From a checkpoint of a small transformer trained on Wikipedia.
Size: 14 layers, width 224, 4 heads of 64, MLP 896 tanh GELU, 10.4M parameters.
Each number is 500 + 40 x the weight over its row's rms, rounded and kept within 0 to 999. Layers, rows and columns count from 0. Numbers have three digits each. The size before them is the row's rms in percent of the matrix's.

# layer 3 MLP up, 896x224, rms 0.115, rows 171-202, columns 0-223
110:485459437492438563521531564488477473555515582510484547512519522472511498560510462526507509523572540519509487454576431551476457485532560487557488463521523497558530530500536497431466459456535538504529485530470486468491500581439500530572507488461561416528481476492504471473536522534479516489475583434537513474472407534572486528499570520458499471539422542512531532594523429498404555462476446563545503489487522473499519455551473508545496490486479492551499420497464539547567575517507532506497481479439449476512508507484482472470517572525420503441480399477467481530422542447512419450572528470493565505489488505431537503460533530528574526496502460472503500517510487492480419528515
100:536519542517462470477513541507541561595515502510496514524457568462566531565537538438546467514579459518510451493546518481540490548508447477397502490445542472470477494497491437441475542520477463498466496512497584567473434464510486451522459498499504485448482487487422479542490464570487483491521494483523536543491449602457485495491480479505521462450479513470476478548560559430552514530511495478436492602495490482511521613481514543410583432506484515473520474476506474497516496500531454462506474494487519488534525480482471539478563491411506482562415484533484528491510474478479504471477490467528534493537490505544448554522507467496549391540564514468506491528402469401530492381481
107:515484480460474513601484499522541516473517496537425476484537502449529423439536519489491513467523490527563463469517503492506491501528428469566528533464485528537481472522534544532479512487469545525456549591500488527438519510439520477516466526423487477458568509479542564518509560507479531529510430437453517544476536512539568512584531582523516564491508386529487522578513469507482469440499480560528474524484474528552534460495514480443421492503532477459494459524608482489510470453574447474545491442527500498441475449546536488473532474544550501563464452567459540514462552558429476436511506548501520464549497448481453507550480504553510390426505448549463432474516514462551500464516
103:536506447488473510435485460541515494466471552519446498528538548487491573462536472494516552424497466455517468553470399419505485495502517547418446509506481511503591478482567440501524571504513446459515469487441467487485552534501430530484488461472507483515518496498496540452489493460510543517446493542467523611479480487487540492463557470539478509510494493499488479501506506453495485509454548483500476493420530421508566504524525566533523511490547514519524487471540450473554453561561528553472452412496443495526516489494488516440414526532453521539524472501518581523504476448490476526458524480499528625444546422529587581570577535454516473478481486570463498535515488520403443564506
099:454425458490512520468528533482493514485478414545481465520564485467516585586522483489500551526510532496470468542542511494524556496464488507545532520492514508508563555526482537466471532503546476538522522475506445515411522426523493468519527438556469509545488533377493485541464491478559469505509515485493501520439517484515589452490553500403478455540605457545492496521537529456531511448455508586551477468486431500529502504492419519510522512447537545419492513512411486530448544436520537536440486588495500500483527556506484482499562529479466527638482526511486477510483491471447467443514484537558498466524502501575517572503477497587554410503422459466520482507489509453483519522524
092:528467532464536521442512522503461533522526540516501530428472495459523496568493497503436484509512571542487439533590539475513456585496559539478506551533508492453515529466532470535464536495518480467516477490543486559508471512517527581436480525461501553517456504497465446566505484547512515489419466494575488539542513425480441551479418450504583446519478570528510484496465520531514480517477510473472496501498485452581575491519523477494514512572472555487497531452492640549483566533523519461532517434459551484511480501543581484457483510525449498531454428510563514495469444540421539493556501428505535449508530441469512574451552539495463539483425527475502464535522540370510498477500
098:622513489473470504449483376556507501466508525454467497538457486521510506545470473472500470475471504533478558530486520477471496483540560502455508493547491598543532452485538474415399516549510485474519504422459555466438403509512517464438449506478530429597475523414460518499534488500520515517495516564515506457514528534537465522545542511495426510457455544453542508522475491509490547408469472521567494519490469493563503490552579436438490520464449501552483478521486474518487525480482501529586514503501482496506482557504446516458506492546474485440448403502470569446500488485476485552572526444599518493477478501483482549610554526474533487473487473510529450564533523509498465531490
091:519555455619421479509485501502488543471483484441539500449609471501470539490487508510503470470470514460537366509499578490470495490448487471450518487514432498479473535488500530451464471511438495478480568492584448493498544526481486580503582486535503476481495491510501519571502450441493482423524511494484472474514516553435433561431446480542528526554557438543474506579537496498540556531495502467482527575481500507586510559531516527461547535517449523447506545498498466478570511536472449582539520571471492484526442507497480436427513432446413493589433516466465502453464512557464509461491497545439477511472472562485520504490489523492449447513486481524552519510491497461506439481497
100:541534490480541539440461573548513436476408471548494439515446474438506522444507485560497529584512519509542502452455464492527546422545539494419553520494500516456526498507465445487509546528463536459488472477512432461533441492523508511490540446509462480498538548445472505451436499466562481441486439556486468573451572566433523483458556474521497496432582406531442532497488492497480513489471484537464603509523465509549492504511540502525519505432564514575492535477467496494498526525528484468546567521517496419508531457469591472600551460466455451472534446467506479481512491462522487473512507562500496535490422545514501518545451451507570508482517585503460458471466526527507562526539
085:585503538484473480534488443444508415488507472442482479547460469488550484466526512510497540486510462504498529543417464555469560480451503477482549620499502498511509468425482497496523554510444539530433473522485532509441523394493455534476503506465500454508531439456476466505436477514545544460495553508477550542547463507455493514499544460597516442449501465446478504528417531512489429516479553472483464460497440515504492526488540471470580561471515447585417508565470437561542456424473526499524508510437537532546532564407496515543504531493494505521531416529529594580452551513548448507512523517486489500528482525477529519518547474482513517555506436540514462477431553532537481468522
098:565466568495498558468463461478475515434488513513540524534554534532497470443445513516439557528463548478515499474496507523508483517491449460538434422441479548440561507527523476457561469557493502485489470497518483459481438514444515591436475465531487553494516454449458572515451510475544497447428536500530516432540541488517487470578533452473467560479483492535529459481399549426463529534482489542470590463495527526483494473532543505508486464479502534500541448480538443502548467530405479524516547558528500518467435499569409532573562508440445458465443510498557518475515523536496452522518580520477563479485509524488477471538456520511537455462445478483522429478563443460453459413491
100:529538490559481524477519499521508493490527490450533465469517526570565547543494467415495482473546499478461466526484506520527481487551525501538494493480421464560474573605532506564441447448423462486508469463482524470506551517460528519450413503437536428536521452539541436450430445482507560503512547508557544556503483504459417489438473447532426461497521497519468534474523567528525503473507484460458423485524520458498504421580525488522543563553458506491562423513472559552513533554486526543508476489499502480511556566514387489475451449540462479518481451497508511430521472496535551452452506447490529494575464450528511514506512540494472451542526545462478512463548588493525429536533
094:558489503487470545436431444536466560408508518483480508411559486444441522515447459475519501513509503565487543545524520440560532485468504542537472416548499538494484568429505518410511488469514532507450516482594484471546538543554481529536427581458501535525421504426553528439483511571432518471433503501530480540481526453519521494499586465436500459546543486541505437512545498486504493527506486571526545512478544524512483461518470511471548476487407545499510477500502449474501500559505482483505489504505496518440471465491533443528588479519513499491523514474538467490507424444503502490476524485525511578463535592457522443577499460523503432520533504485401481494544549528410549536490
100:501490464453529467578491554420419474490489447503530456537514460469506512508480547519529492506459452483528486549484545463472525573499571505441467482527491515483488520523474514455502529496496604556536547505394506513549478449507510538509481472473423510494474518540512615497556514487408550561468491481431509489484408526446445520493563521468550401514512468458543500526496481444521513511566483473539541478578550476450486538521458533579453529561461551458474522534536474460492447513516523487474534504527521543485485522489505439490570438464503460470501436544528483486501540512466511490444493508470431462505590488548525402490484529538534448522493468447559506534428544460477486401478
109:521472466577477519437464436544514448483539470497499519479545494517495478562503488511443508508479526509375478601572499402464443571494506539509464518525428522461473513554530470531484520387496510503536430485513498526499455496492463561517453464549480505552502561437429486468442456508495527533470551475518496557504474495494470551504600423498504520501442557510538484499519492502548491506528423514498529610539508510463471575496543550429511507535473519549530467511507549488490490520560448436488503437528451443429450485525443500457506539513503548532479470503512448495487551482472520509524511470431569513558508581458509489620492507510517454458460466504499494532481480508567460493440
095:465531529530483519474499486486517551439451538500521488458464505429509510422453475488532556497541526428483447476417497524516451465461504434471445447434487424507479451525580495494526418474618490500485526531549544534451494535501446501530503459512518528525503530540582549465507466509533507533479483522391500551496512504527421594559546545538523531526542479461477522537514517483477540488508519498528564428495421535503518501401540444585510530425493473493470446435520524466460497454510526568480481496500469456542532494546511475462471427481485529523476523502553567451483528578557539560503489508529517493483556463476545480430438460484514445540528518447529473538562424530463492513497
091:565527572505476506466492579563529563482436530524475532482564504545418505496557491464522500528441471572558476520500454494502454529485517564525544482445498452439582461506496539494572485454421436477569442487532517532547473511479533460555541566486467460473526473466439497516521501513537493458533507460509459448483500508457527522521477507443527489465416431430490519489518478517473522494496519428463490545437541460548429493518499557445556463529388565492578465454518537469536525538468529482496499563443547523445472459481499543494521438566517562449472515549463558530444608478446470473531499535504500508577481506493502537524484556535445477492516519504550503440522495522513533441539
104:576451518514490487501511436525570520574502541498482468563578496484529496454456480506509493530514455485422429445474567462495460537511492425478510551510488521491525509497501499476435547413562428497507498466507555545486559493507555441407445524550480485531587464499494496434483410512521483505510483513476566560549516516522594555523483520535495494500522449499525485469530460467453532553480503484540609442502505459548514480494527466487423442477486484626496532483560510503619534434482514539461413491521502490469515517519518561486464460434464538450501466488495476560519466508552475491564464456539552508497530426508510555481499535542563450529487516488480563520474500508507453472487
098:532524435510501521516506528491483426518536550531560455497511466537486490446535486492433507538526502491526520509578556511494535508480477462373484555605452506502562499494474514498487508546357487577508508446474485457475465487534486503485449488419496518474490485523556419585558491584472484447588515516532533480486455459537491553434526495492520540455470473548463456556531458436410487474449593478531545514483552570502525449490522515528542463549470503528474553566506531507528507497575488545532489443490509563543544512505450495490502476447496476474480509435482516516498487422448463503458466560559534487422475540518533549489465474548496498501522435476455544501467531505435455497483
098:447469437498445491521495476484527509474488520494493484484502456533500515485506578494471516491512467454491506540530528415475587563489561468473509485498517522419468432527533547441455530531560511562528564549499453575482504525557514453484504573483465473447525438538472530528481476403464467475497597589537441505445507462516495474469506494552471518536475555554478445597528502458509476475517520511523503501523495530528554478506435429490522539542465531520508561546494528453490515500557505421515494526544556486575505546416432427487493570512515514494460528637547510467442532493543551489452561450487582508505454505571496534462505524461479481505468554520528532509581468486522494490559
093:523514508527460461582486505473513497550508486533505524518528483510534432457445508464481509501495507469428539559464523537533521441539473538478448492455411457457508521508502486584441540520431452514458469539580447473470499523493456476495473453556489467528569498536541543558463518472512504557506443448496451483534422538495457472488495490543518500535472411490520553394509538514485485441513513583559423449495468516511519516461540458600543470431522469457544563498397499488480518470475528495575555497484503489424509479534600463522476503552466525541463527483419413528555536550504585522501485459522532532511506516487498566468482473446490494502498570493535494483472572458548484452545
096:465528439388487504474566532471436505576512476466500537468458512507533490550513518501577507462584486551508495548507495532488443510473474441534468518496512513513507531482455549530481484500515499503488491493578472506461476519473577484538510444463453557479498529453525461511502456489576553476509547482531523485421499500515504508509541398571515445453503526518430457547505470425560484462501420510452528528510575507429573550522536463510521503464434482499515545518587526467456527575431535523589444547485558455493432456563506575524507485471530517517453548488482540523499506517529550430427461536517529427508598503507470423543486492494446501579448527444484497479454497510506515482518
088:440520534532522431546498542468475514419538516489511462546565518459512595511536411564463533515507550511509471506441469534492509535529464538510465469506550498506459490487586516568550507494436469443462553550485550505520499461548480553519560459544523573440443501439541508519521416480528539543435525488538469452450423529516565463429481509407496522475517516493477467551548467480512549531537501508482509474532497506458486401492505498513547455510509486434577506527527478540524504504442525555483524483461584562528434504434572408472468505462394523570514491477473478521507501459492461505470441436474446480522485525511529506503517541441464526478504449458565461479487448544491520443518
114:556544542476518473520538471486556505469505491432496463462445609510458476497460450500524563511446500457464568515458459534479503560573472581419552507547445517464523452518484539468517490488485472567484513561498412503514543469462499513459478476555534471486476446481549511547494518452536431514499526505442521529458574577512480490524448559477452511487556477526548524527470509537520506456477520507514450410510470516490534462544577496566507535477468512514504502409500493498535623526478506492537495538434555505542490536532514487536501493557503438497567490489460444386508528504513535418528477502553476565525443404466459507458581524538449483539472496515573509537461465500549513514475
090:469494524486475523491482519469519500480582559556483425553503528466489454472484538527532493463490491615480505534476486512508516494545470493544471490519476503538513449530506547451515436399570592489464481610430515465511483458544499529500502516444483471541504506513503496510515502471439508485488577499448542468473494477466541484534579488460415513454481515573476547450452465497556522499481477572513524436487473512519502428566435544573452552436514480543490558506468513495485474535511488579548456536485462480526529525453514416485506503516418491496569449451527494497496501503501461542497472453559483565604455507461492485526513572484571498516468562524495555474561441460526620528500
109:521510454446543485459534482525515502486506492547576522554578424544413480521437466553483507476536496575525497557573544504481498523471520535581525497494477505518501433509619534500464486465473544572497517451539481530538474434539491571495489477599429489463530480543472498456506526463493502491548458432465504479495448472532493517521457604445497475469488537469479546481452501473523511519458526561477505470572505507451490515465428474487521507495550569576547509500590548486486511485459533527481564493502524518506488498509426472566499526528516417454481488501471483522503442440537476475482469555430497416449469526507472481459526613504571543476495432487528454531482468520410502457539
107:504545488595508511505498505431479501469482453501515516486434564490516566506480476552452469498452445534529410466495453493494543510506487524515561460568490469465506556478453486506493553457519542475505459527465544621569529430539503573536563522501466481480547468465540434468461527460522528488512432477548462507512452496448488530453540530532471505474462464526447532493425481524477518537509447540557498531469494519492580488497507496526475515533464477467540489477499413534518495456497489569492438504498471472451447543541472569487480482446559516491498469471509524424453502513474546458517522465458513592543418478473603609528548537551446513518571547428602539457515520526529528526518
112:528508546527568495476440485569520456534523437532480452450482580518547530540507445516407491422481508470526537557491483546429523436503454443481542460483506566460559531478562430470471477483486473526536459454502501505469567546531482428543492399532543530460489494543504429470525544539490461540519531503596562456513466521542523555514473496575496520455501512457476520542471519510460501523514510453517445424571478525494452409490503479471436544501486523560545539529512566509504510450586519466445542468462576509457496560494476468578505497568505470504480574514443483529442535448532530483450488494486511528548504421520468526500556497487475425508524499427467522498468548516532539466540
101:503476444512448562474441481586512429534507515469476491441555489492536460503520513509420515515472512504478484551485504476484508495483507522473479455496543477484527519488501437501517447455540512479436568552516507423506438425515480546567466543526495507570487461466445444434534490522520526590497519475441534470434542527469504522500529581532520550520513514472522488533549489512502564534461518482544557556534541550520521502435461581528428431526381523528548499459496536541485580554535500464419502527447462514546457477546580493461559438449481478527589449557540521509434498496444529476451480492522474507510499437595533469517571480510471459549433512488470528495533504556527528469520
105:558515484506490465589439514543543473533494501522524469457513473432524510554463469515453555478443543439481438449514545502448566476542461500525416525530504481461530431495494518502469483480351481502494524503551453505472548454474452478472567439488448490490544480456406523543556439516533517536531503487539518451486521499546550498557469478526494438531470477496483505465478494580542556461546514560474533423527542468515431502481441544522527530455513447515486548540516498570487521512475483504549502462524497423507533505443520564471564497451579550480498533486481506475544505606472552498405519459501576467514558430491474538531548532499467492430464509513527503546487516438574466486495
097:452396508471529552475463476467442459453554459552438522489434422526522479495484487492590485592524475476513458506448501453482483500538538473496475524506522489450455529527592443458444485436539540537537479588534546468488488538468453520529469495562468472533569514469472575473509551530515520540389503501492517497433503588492571470516508476518519488576506528434471543484500458525530550355499430483526515516463555507570513521550437478484500502443553472516466490468540522540498508544493490462524557526451520497465509513515527472529519427504494528486521401527465507510502562516443522515454508471541598576497447508486489521504475538472515512466483463481405484546492534504479492474517
099:497487554476526477458559434494502449499458486481586558522485525555437591506516496447575460558583454549496504538440464522513474414514533562505521447566567518433483457544538437535497502510542552443551475533501558554512468495492473451458503487506458498564572478516461463483503516491496540469455504430482454499473450477527434552473593453457478421455571537468503544512465541478526491447541472499482448531550482548492505440528488496453483539547486526564444584520523489457430418517517491522490559469486546534475530490491547460499537531499475507561470487466511488544568521452451444505485522515529467528522509472509516579416501536545523531581495495482519493506525528549452466577533
# layer 3 MLP down (transposed), 896x224, rms 0.102, rows 171-201, columns 0-223
084:475461532612440456500518561457532532461458489500516504483516429428521525538564551598526501484521467425463550446477405510486541464467511506570492501508463486478473508470417488551451440509503475553487513569543476542472576426480510493524431499435472554466484534511455463512428449435519510413530420541478467474548488563536444494493527514530507568449488557438491549404448566504502524512496486456526504599467520536490494593514562539500527509533545447471546491483502579464499454465537482442511472559505474518475515479479506503554476503475478497516479526467546471488539412514495477495493507518477454492480545482468528457484548482558501482488542557513511440548523412488503490512490
103:457496614491553492514537516483543540514508531501471411462517556533506520479521475520567460475459504522554528580484504485545447535450508509549519547459501587499456496536576487429476538592432483459564522448556511470533516593550528448487529513522523433522532476488468462551536505517557435525478494540466495482471576480565490553494543454480423492506540479549546445548497545431499523478540491548559438516486532493480437453489503493488530497476484565491546483478571489482491428473501492455495471414549495532495481482539502440491486529550500398561495520466510486462568456608588546530506466522559515475513473435557501507520463531513521527506464479529522445437508471498464453522496
106:447517491497498457543440502477446419528468501477501519452416518483579487473543474466586523550444520501524528514509608543464521539487507456472475536447454544526507430565557585468475477382482525528571525509482484475469494481566534441536450558477438474521496578506474466507540509552532536516578420401477473404461482458511484527449505570495544501466479509513512601538495486483473515461524503484492503508438481496471515503480466508527482505495471521514554457528496467508458532420551516473512452504506519508495543397526456543473512478547464454437582486517530470493470496489484525439511434522503495433533490549442548492482464457556502498495580465460465478455467505426477486478540
098:420460531489572383528513541505541419457487494515539490446552468489465469512459564521500466470530476561519573479569539516480443479542520482521544457500617467517526545556443560543508520540565561503546519539530446468521499507508461519508537513478548487503480496461447431465546463486473546487490553514452544448477594485556470544482523506433494464564462592498454503452409520493469491516561594427500514526438556441432472504494535544501435441503419464434492589477475517424475489487509518478455479442544520472482545455510479583499477493504477504508473529521478495485515427550564505497543509478476484486518507520504480496481536469505523423462495483538553529490522487505543501516475
097:533498567527443516431523526471498530496453520592483413536468518508468532550482494582547522470521492480500491464562524447477537456514475476491532567471490487498438550538503491583502425506607494479411433507528555489453455435469427504470518478481507563509528504527522553511496501452597463569556548506506533545525512582466483517456512501460466503498511425477448517502503514514451495546603438461508507513503557500494501523481586471549524496416469488586428457453543568506506559578458501508481498462510499483473554473473455517462472518481528531494564530443463553520484509498425441535563498557492506459506484496486505516475480520418539525456454522505491468532490440515464449568537
098:529562457480480546494453452568465505479481446443502503485523502485541488464541524390516501512463456452508490531545499504535494435530395461523511528498514479462501476503478513504555391499551450480503450450450453487530459465530544535511569500504502488472568529527521527454459518537491545527477535537523538506472480522525506456572539501432512523484525521506492434521483506454489583531410524422531470422571533464535488465479467432639476519465559516485474580475464486512529532544442519531564472506545485504479494491537498492468516470470539478501554483486439480490427484513563550497480549465524514499538491429442499426544545460481512407439451489533544466529466400555491570482475
101:523536547454431484506468476482532432498420505549486521441545484455520521532538466530463502517627477549520464485481536447497550521522503502492431522420554452546504503556554503482433452519467495504562498453524421476597452532452509468501455486429459515499556526467546509500410432491572494512471512503518543512426500546473462511511465521527517436477557537485474469522484552475555506530495467507526537543544531426548492506456523488487563478488489496469496477512565520532526528496520566512462449514518464512513424529552480562470530464479433465566473513501477432475510505635536504438522508472488517521471524489569456533507543562434509513501469535563457471494549521555573534439424
096:515537471501420522480509484571525570534424534471521488506513469523507531499464524378596478530399471509500409499491542500513470540529540548491571535436510552496514476534480552571482506567517540519514456448497444482479523523501513503453506507488548460491474480485523509428511529551516442463490376519459466495412504528486546589501508510496526503534474504480509491430488468546514546576582443483520456494469561502547549552425499499486492502475507484526531499492501527559538450493522528515479566573509425490498529481477586555452520484524498458478606512449585485436472467548505444493473481459479538498493591530514494448499540537458480429496519492461451518475521521517500507547434
101:427495505461521504499486604474505510529471544495542505543490404468507604504539519477530477499425503487496508480538494577503479431423510548536537534498558553461552409552486450546511481442502461496526522549500470535472511489496475437508488424545526432494451492509523482474476497544513491463507551484446571486511439498510536498414467506554495512503561477587551524474529486477465482486392504545535475449529530499447474465468524516502561558526453526497513506515510524519554537529528474534470492477544531526478499507487494501479530518505543510530571486462513449477475480477564470558471551479441483474412541474413593500570442579481522528509477426599581558504551511558481570506502
094:613582509458473541547529484512551510553509407556551437520550495532537566466548427476517477507484426488492448508434492473520466488439553508460472562550466516509510469518543544502553509512512556528522508467549466519476520460566466512497557470461429466547505468473484494510570575526609411402532518460491496519503460483494582501473500506515511413453512490501477473560531486487476496480485519470502460470427475474486476453525477463517463504469499499599472463497501428497529537487554502498486485433546547542485470571485527482506484507526545475544608506547515597496431508458546500580517485512529493490534495504587500435578508509488462488555432512527470537549510492532511525489519
096:501521477433503494541473550518462473478518436488580545527483484527566436488523477469438488581513488481473515442469484538544408468516470490500543541549466522484473515458482517573458478448501459506567482502506504534499475532489402461592491501495545451496478527483508485411496449495481491556503440497481556458545449512523468448474542505470578442535505505556495460611498540496484487498482493428536501553462479514466546474488502517575481543526501505603511533526538487541392567426505529459483490594447542563458552528525563497514498490499456472473511474478475513483494487489545511483433465487529478487542477453545438483454544539443472448565500447608467490605526515500517507518546
103:518572469529528414512502539562498504528435502529595510533491530446585444507539500477504440488444483392543520523514457460472511493497460468553529494454552426503486590530461509520446471478510485583497525447457558477481507494433579446461483465457434505489512527507454459564432488473452490474497477462497497526488471514445531443430549461478485522485511507475500494470504520439459520455522410470472496550527527466606500518483491499440476582530496503533538526485423506527517497459449483496515510512600491496501472558568373534481477461463562508531471508436484473418415463517482529539526532480517528552482526541466474537444448523451532557451493450522499488502485528503502518471456
094:450554553469496446501482487459491502493497525471534535584463487486598520521419547495458503498548509409524578461539549522435495539520468440539440435555493528561491473471492445577479531469535494559480536497483562464525546488479537473490589528490525555499455448546456457422437538461459483511517522488517442505444544560528460443421495462494532437522455553487500504498474547494515519415540489429473509485477540533529482462434478473514509512500521498459416530482472528485547524460561490498512474489475578517544517513430489467523469531427465525445450547518443496488412495529431546472482469495524540393464552524545505491434480487432472521534499447490496508543489452458466439494461
099:534494455451507445475493565558478468495499534543410556487466533458464551527521459514504469497492529502493439452516502489505549533566483474483505513449540456519492468475491480461507434483568519479526546551517492499479458502525490496486482480504496500510512529492487467534443402524541510466387511532473446486572490496462523567468481556480389500567476485528483575440472526527527460444452415461462388529525472508489514536540548527530526554439484468480446466457473447465456490575503509438607552510511502495460526530457425433496383537511553515488526496486449438483461549475396508514480466477463498513517427522482472505491480541538459533493500534429490505498524522427515424565499
102:510544526456540487508401466458496464474518496451523497530484428496470537454543459504562479447480497517507453440467508522539529606451537501437553457494466462430518501534526475493524470522499540485500521493487461457553475420488503428533510467530475486478515439529453548569495515440563474497415528520443489547438542519452482487510535494518466472533430544513559494549537477562450491477448501564522483503527534496467530498494422459497532530510473483495449508469442531488462440453356496492491549483527558523502502511516560495497518492469474480455498438528413542529505509388609557491503542503563457505537500506557502500518503532460577520517499461491445593502485518536422459472424
096:516427513542454525457462537530517466557484510557499544511515475525453451533505526494503451433485512553573513440473508530514450480539500476483457495454553467456463455507549521480489469488487476577521484460475504403484493483570537498434557471512569492426382438501540442426481526549534451516498555496572447502543550533589411486557493499497506470519443516472581550421481491501510533514548508498577474445543513422443501549447494518467474519539528415498467532490509500494479515512471518472537468487460451538511514473528506546502480519543538513493545543525461416473515500527601476467585493566537533477535493479533460537478447502421512492459530541467492496461582489488509432562517
100:527463438608464512524450458434487497504494418517498524540571459479558538521479483559487437512494508499494491477549514446500516457485462431477507557526464561600449565518476454521487414453469463490476483529566504511488506507527456504517398471415435467474540555554477514495560514570488531540593521527578535461418467474547487519459431465462563485496498523492449517485540490493469424500542457405476492513469517480526495515523520542460552486502550486484457511448478466498454505523560525505569478524532449512460489475585507525527492493507479543503496551523471516492495568599500506556478538476499487537486456441452534527529498560406563508491504480432516541475510508499486427517569
106:540459535545520515536506412534531542493553550497505502503529495501447502445469518472476414495554552561503455524506527577553494539525493518504468501501504517516495535547541466532480478519493445482500486486526524564449529469556518553529475511472550518537492476478538595478443521459519590547481443468468461534491510495527527473444535555461513478440524466433460508530529471509480525503538490330496521502518493540466474541593477549497509421459458497506436493499499517546467505548536471514503464540497397439417505453464539451550488463473628469499501559454438468520434513554527508497517488511516563490517524549498406522547591506549576448460506498488486455549463481513506529514474
097:474448519437508484457546551496462506563585488509491593489478474558560516526538490451507488524519472461569512514579491496598544498547561488507572500446422450453472488531459426482482573404553519472463470513486533534462554438540479569470515467499465429510560498516487497527499480529525563572534509517520517531502426490472519490499525549477551520509540472462501523532556438535453462542426479489533499529512450435514455531529482495408485551567556543548448461469484486509489474479480440490521525490563492517452486521498566403566477421485509514577507475555433441410498481559445493425460493499487477573505523475514513545477492491483473473499530542479541522484548481508514471474518
098:477501535483481533464543516499491411511455526525551492550512464425518439451464444470536543466475562528541578474507521471445425514488462498466520482465498505511571545462438525497442520544454452515513420497481537475439502500501532493492496428481483588456490565542469541569551533511521478503554539446493485464519486438519508445497544524451515511549523471455402456479423585476575525532486508556580542529476507513464463565557509465535448501614526454549557468493465466572477548547569495552443464497507472442497452529505499421473572465524443516475517479480450457526489526538471558482498511529530548437555540522522490519500534515549486481524480480443533476542492464493543507428452
100:492538522528553465427453462481520496444571457498486538591523453541449474485464482508543475540564480508522544532534500504462476495530506518485508500491450540474483429456547561583458553488461485544482477583538455527569571541568516457525526483499466419542486554484540456485531505455459396453521561504509502450459446608578476482445530573522465452519393485489543497495480424483572558469491546515440446499433543524499486500494537475566501455520531520478560483436461464522456511515455516497419487487485478467462504450513556496509500493478527448556488429495496515500485569515547592480479494507499571460518544499493442530472483499444448505492482501527434538522442477473510512541469
103:500440493455493600496509550481485481550514496488493567439504431526479484515434608446497477525502457530505524515533512453516585478486509409507478503522571517516448568556545527415504484521511568500559501490514487570484530488445546507485454428513513430461471594483518550455573566529579433545462442481422553481503507523420478490505482571417484524492417542498462478454527584488500534471513493470545500415535480476491542532579533431523477463510501505502528530503556471502532500533474460475515454517524489511410513440496492525467570532543502474462542447488465476514461513458566499518500461559544542483546540511513502523549473547537476535500495579497515517461507501460499461526444
090:540464501431479553502469548525482545482483524534523484491511444532532520520525501493457496461440539531513470521507512538460549534514479442459392639474509525480467492487483500487476513511527413552542512524494496423497480512444492445459428476436508569394500486577506537507477503469495536478488482505519564432523491535482479439458511473476553487539544523579474498487536506524511562536514533492531465544549477474541420548518470533516568427474502595476515532509466489567401460499466493477503514491526505499522504459446487486599449533557521528470591498464514479503513525408450513538498501496483562473445491501456492494563621412540498485535453503499520453422505499514557540475500
100:462539448569522465512532567481491490536503502477529533450492464547538510463439468585343502476453422480493465469536500430446571494442528477473498485510551495495441457557553568547500501500459398497492568490487498495474531507505555474480499508422504510545523567516440437522485450458560447492564503490505450510536493531445405476482470544543524484497497475480535509534419543453544461461508492463478554551476477564488477478441417471471598468463452506459541492504465524513451543488511481459475507442528409535536438533481462535514529490500460503519518516492505579583508508461454545506548524529500541452464527480548463482472491478534545502513486502528499415530476495431507492451463
091:505537502446507485456434474556442478500492416529509530485543472452471504476504482536475450600526510489447455489528528550487513442456502463471407546505394514486561479539509491460452431475449474484490567440447470575452482497517451476544471491528521581517526508535582477526463521504545531503492459498492459461485541461548480532453446476518522524480489502456479560498487520488489536519589496524494518532522453545464514451483559462536463491460461500532492489558498496517469481489505434402541503558518574465362458476511562487574465475546484457456497544512499484454488440592524600492452523561460526420497540481492580506495435495543502499549451485460487497533528493499521426482488
108:528541531443537488536620514552500509455407509548516448560453557495514568440505493489493471469490429498520510560554545553491533490566496475582581565494548503484461458500501479508538527465509494499483500463458506514499532503548408489472563491495474514489505582476532531489572544488452526460485536422504543447510559479455492515600583518462506517469531457532563489478511488532503451469507500465467503484481471496438448399455560421439510502490465446496537512499563551496511412568501483517526556448456531445458454465444494517445501459454472501416591516468467487531478472541498450498573496523490543489487528506530462466490531508484528522482461563453528543485530490479444546557476
106:441494451495470497556467498465541513438489455530468487492500474496493470514520444512462498485438475488476460499527452550522488516532471482541439509520546530456572471468520492461489478487434433495442520507533513528511400492542457442490478453463455489528569444439519498469478499474544499541461459549429620524436454478471524556491521592480469477476549556499475482518531514503433524535464414504477484541527514487573488489493472523454624580480463436546551427523489470465558445517542516540543472532499517489500491449417448574489501473488540592510452551515538511459451511526527502528483536542526484439485552573501557456431527515520553450508474558541471507462595471537468472504468
109:457490545507485543532502523468477477535463542518507440506467563475522512491508404523502486504504551451577416476425466452530410552497533532504516522533560566479474406493462467518549520501551500459552385415488495482452497519493520463512496497559544547490467509521501594532512498510504472503556468471513519454616487515539501535524498512484499467456527540447395472541486468532408435564507472456489471489484491468491513501523581547467540455535525421495458502583428480445549465527521465496478531528524503533482559572555481524566501559514512477455480550481543482525463537574495496467472547506446458499513492459491496539546540507564501501453581507541479520481459445517542457438465
094:496491510485510470404505522490529516488544513524444627503483473486504492521550456494454571424460551483494521488504476517491452559571493519498529576496457496565510496470518502450513509453446495505437443545524551478511490521566430508517492496513579489434471442566483550492571528478463472429563490505455514537513555507495468506517520431555513497492517512524459488430479483539492535537499491475462466508514485534607509471546483552501438502545477403473549523448448520489460538480586574485524560547520521449482512440532461482471435473444451463567506472450447474474562510557496509536530527523542422477514530472456536537519518543452502491360485446588486450481526479529490471527509
117:554550450545490538488514504508522475466472473503490537446599483491465479570510544490525513497495463517490586521528492518474556492575446492527497475543419509520541446505424568420509428470429497580454452456501439508511504472541530499463499485569515510515545520547491474506428453571547497491534509503558458551512523557491506495472450463389568508512505534484511499501445538477479527536520531543528576480495485483476483465484550433489469549497497464459459553466489523490561486433499567451534584453480504402484534527456491495460487462532450540485505498523528448538527424606439490501535573513450441527545534537457573534479533473459507482507500543470539462572484529551532441490447
104:519482508452486496518526427508533496476454526430443483502482468514456519471553534484498541458463418496518535553533426547512519418555530487481469467489538498484509525509562522504508539469513475459500428409488521495452578482480511446455552522484523487488441529560430477476499584476522502538487514514526517449466533443462582507496493467384501489498514540459524436513443504495475549432511407523523497429485446485387499509521512495566496502456507532510568470483511489494516401514493482517457475432471498552526429512495533490464565527488525485480483497502561490503565490540508488467501514479586565512546488434647554482561465477483482459534523538508515546453497519480435519478399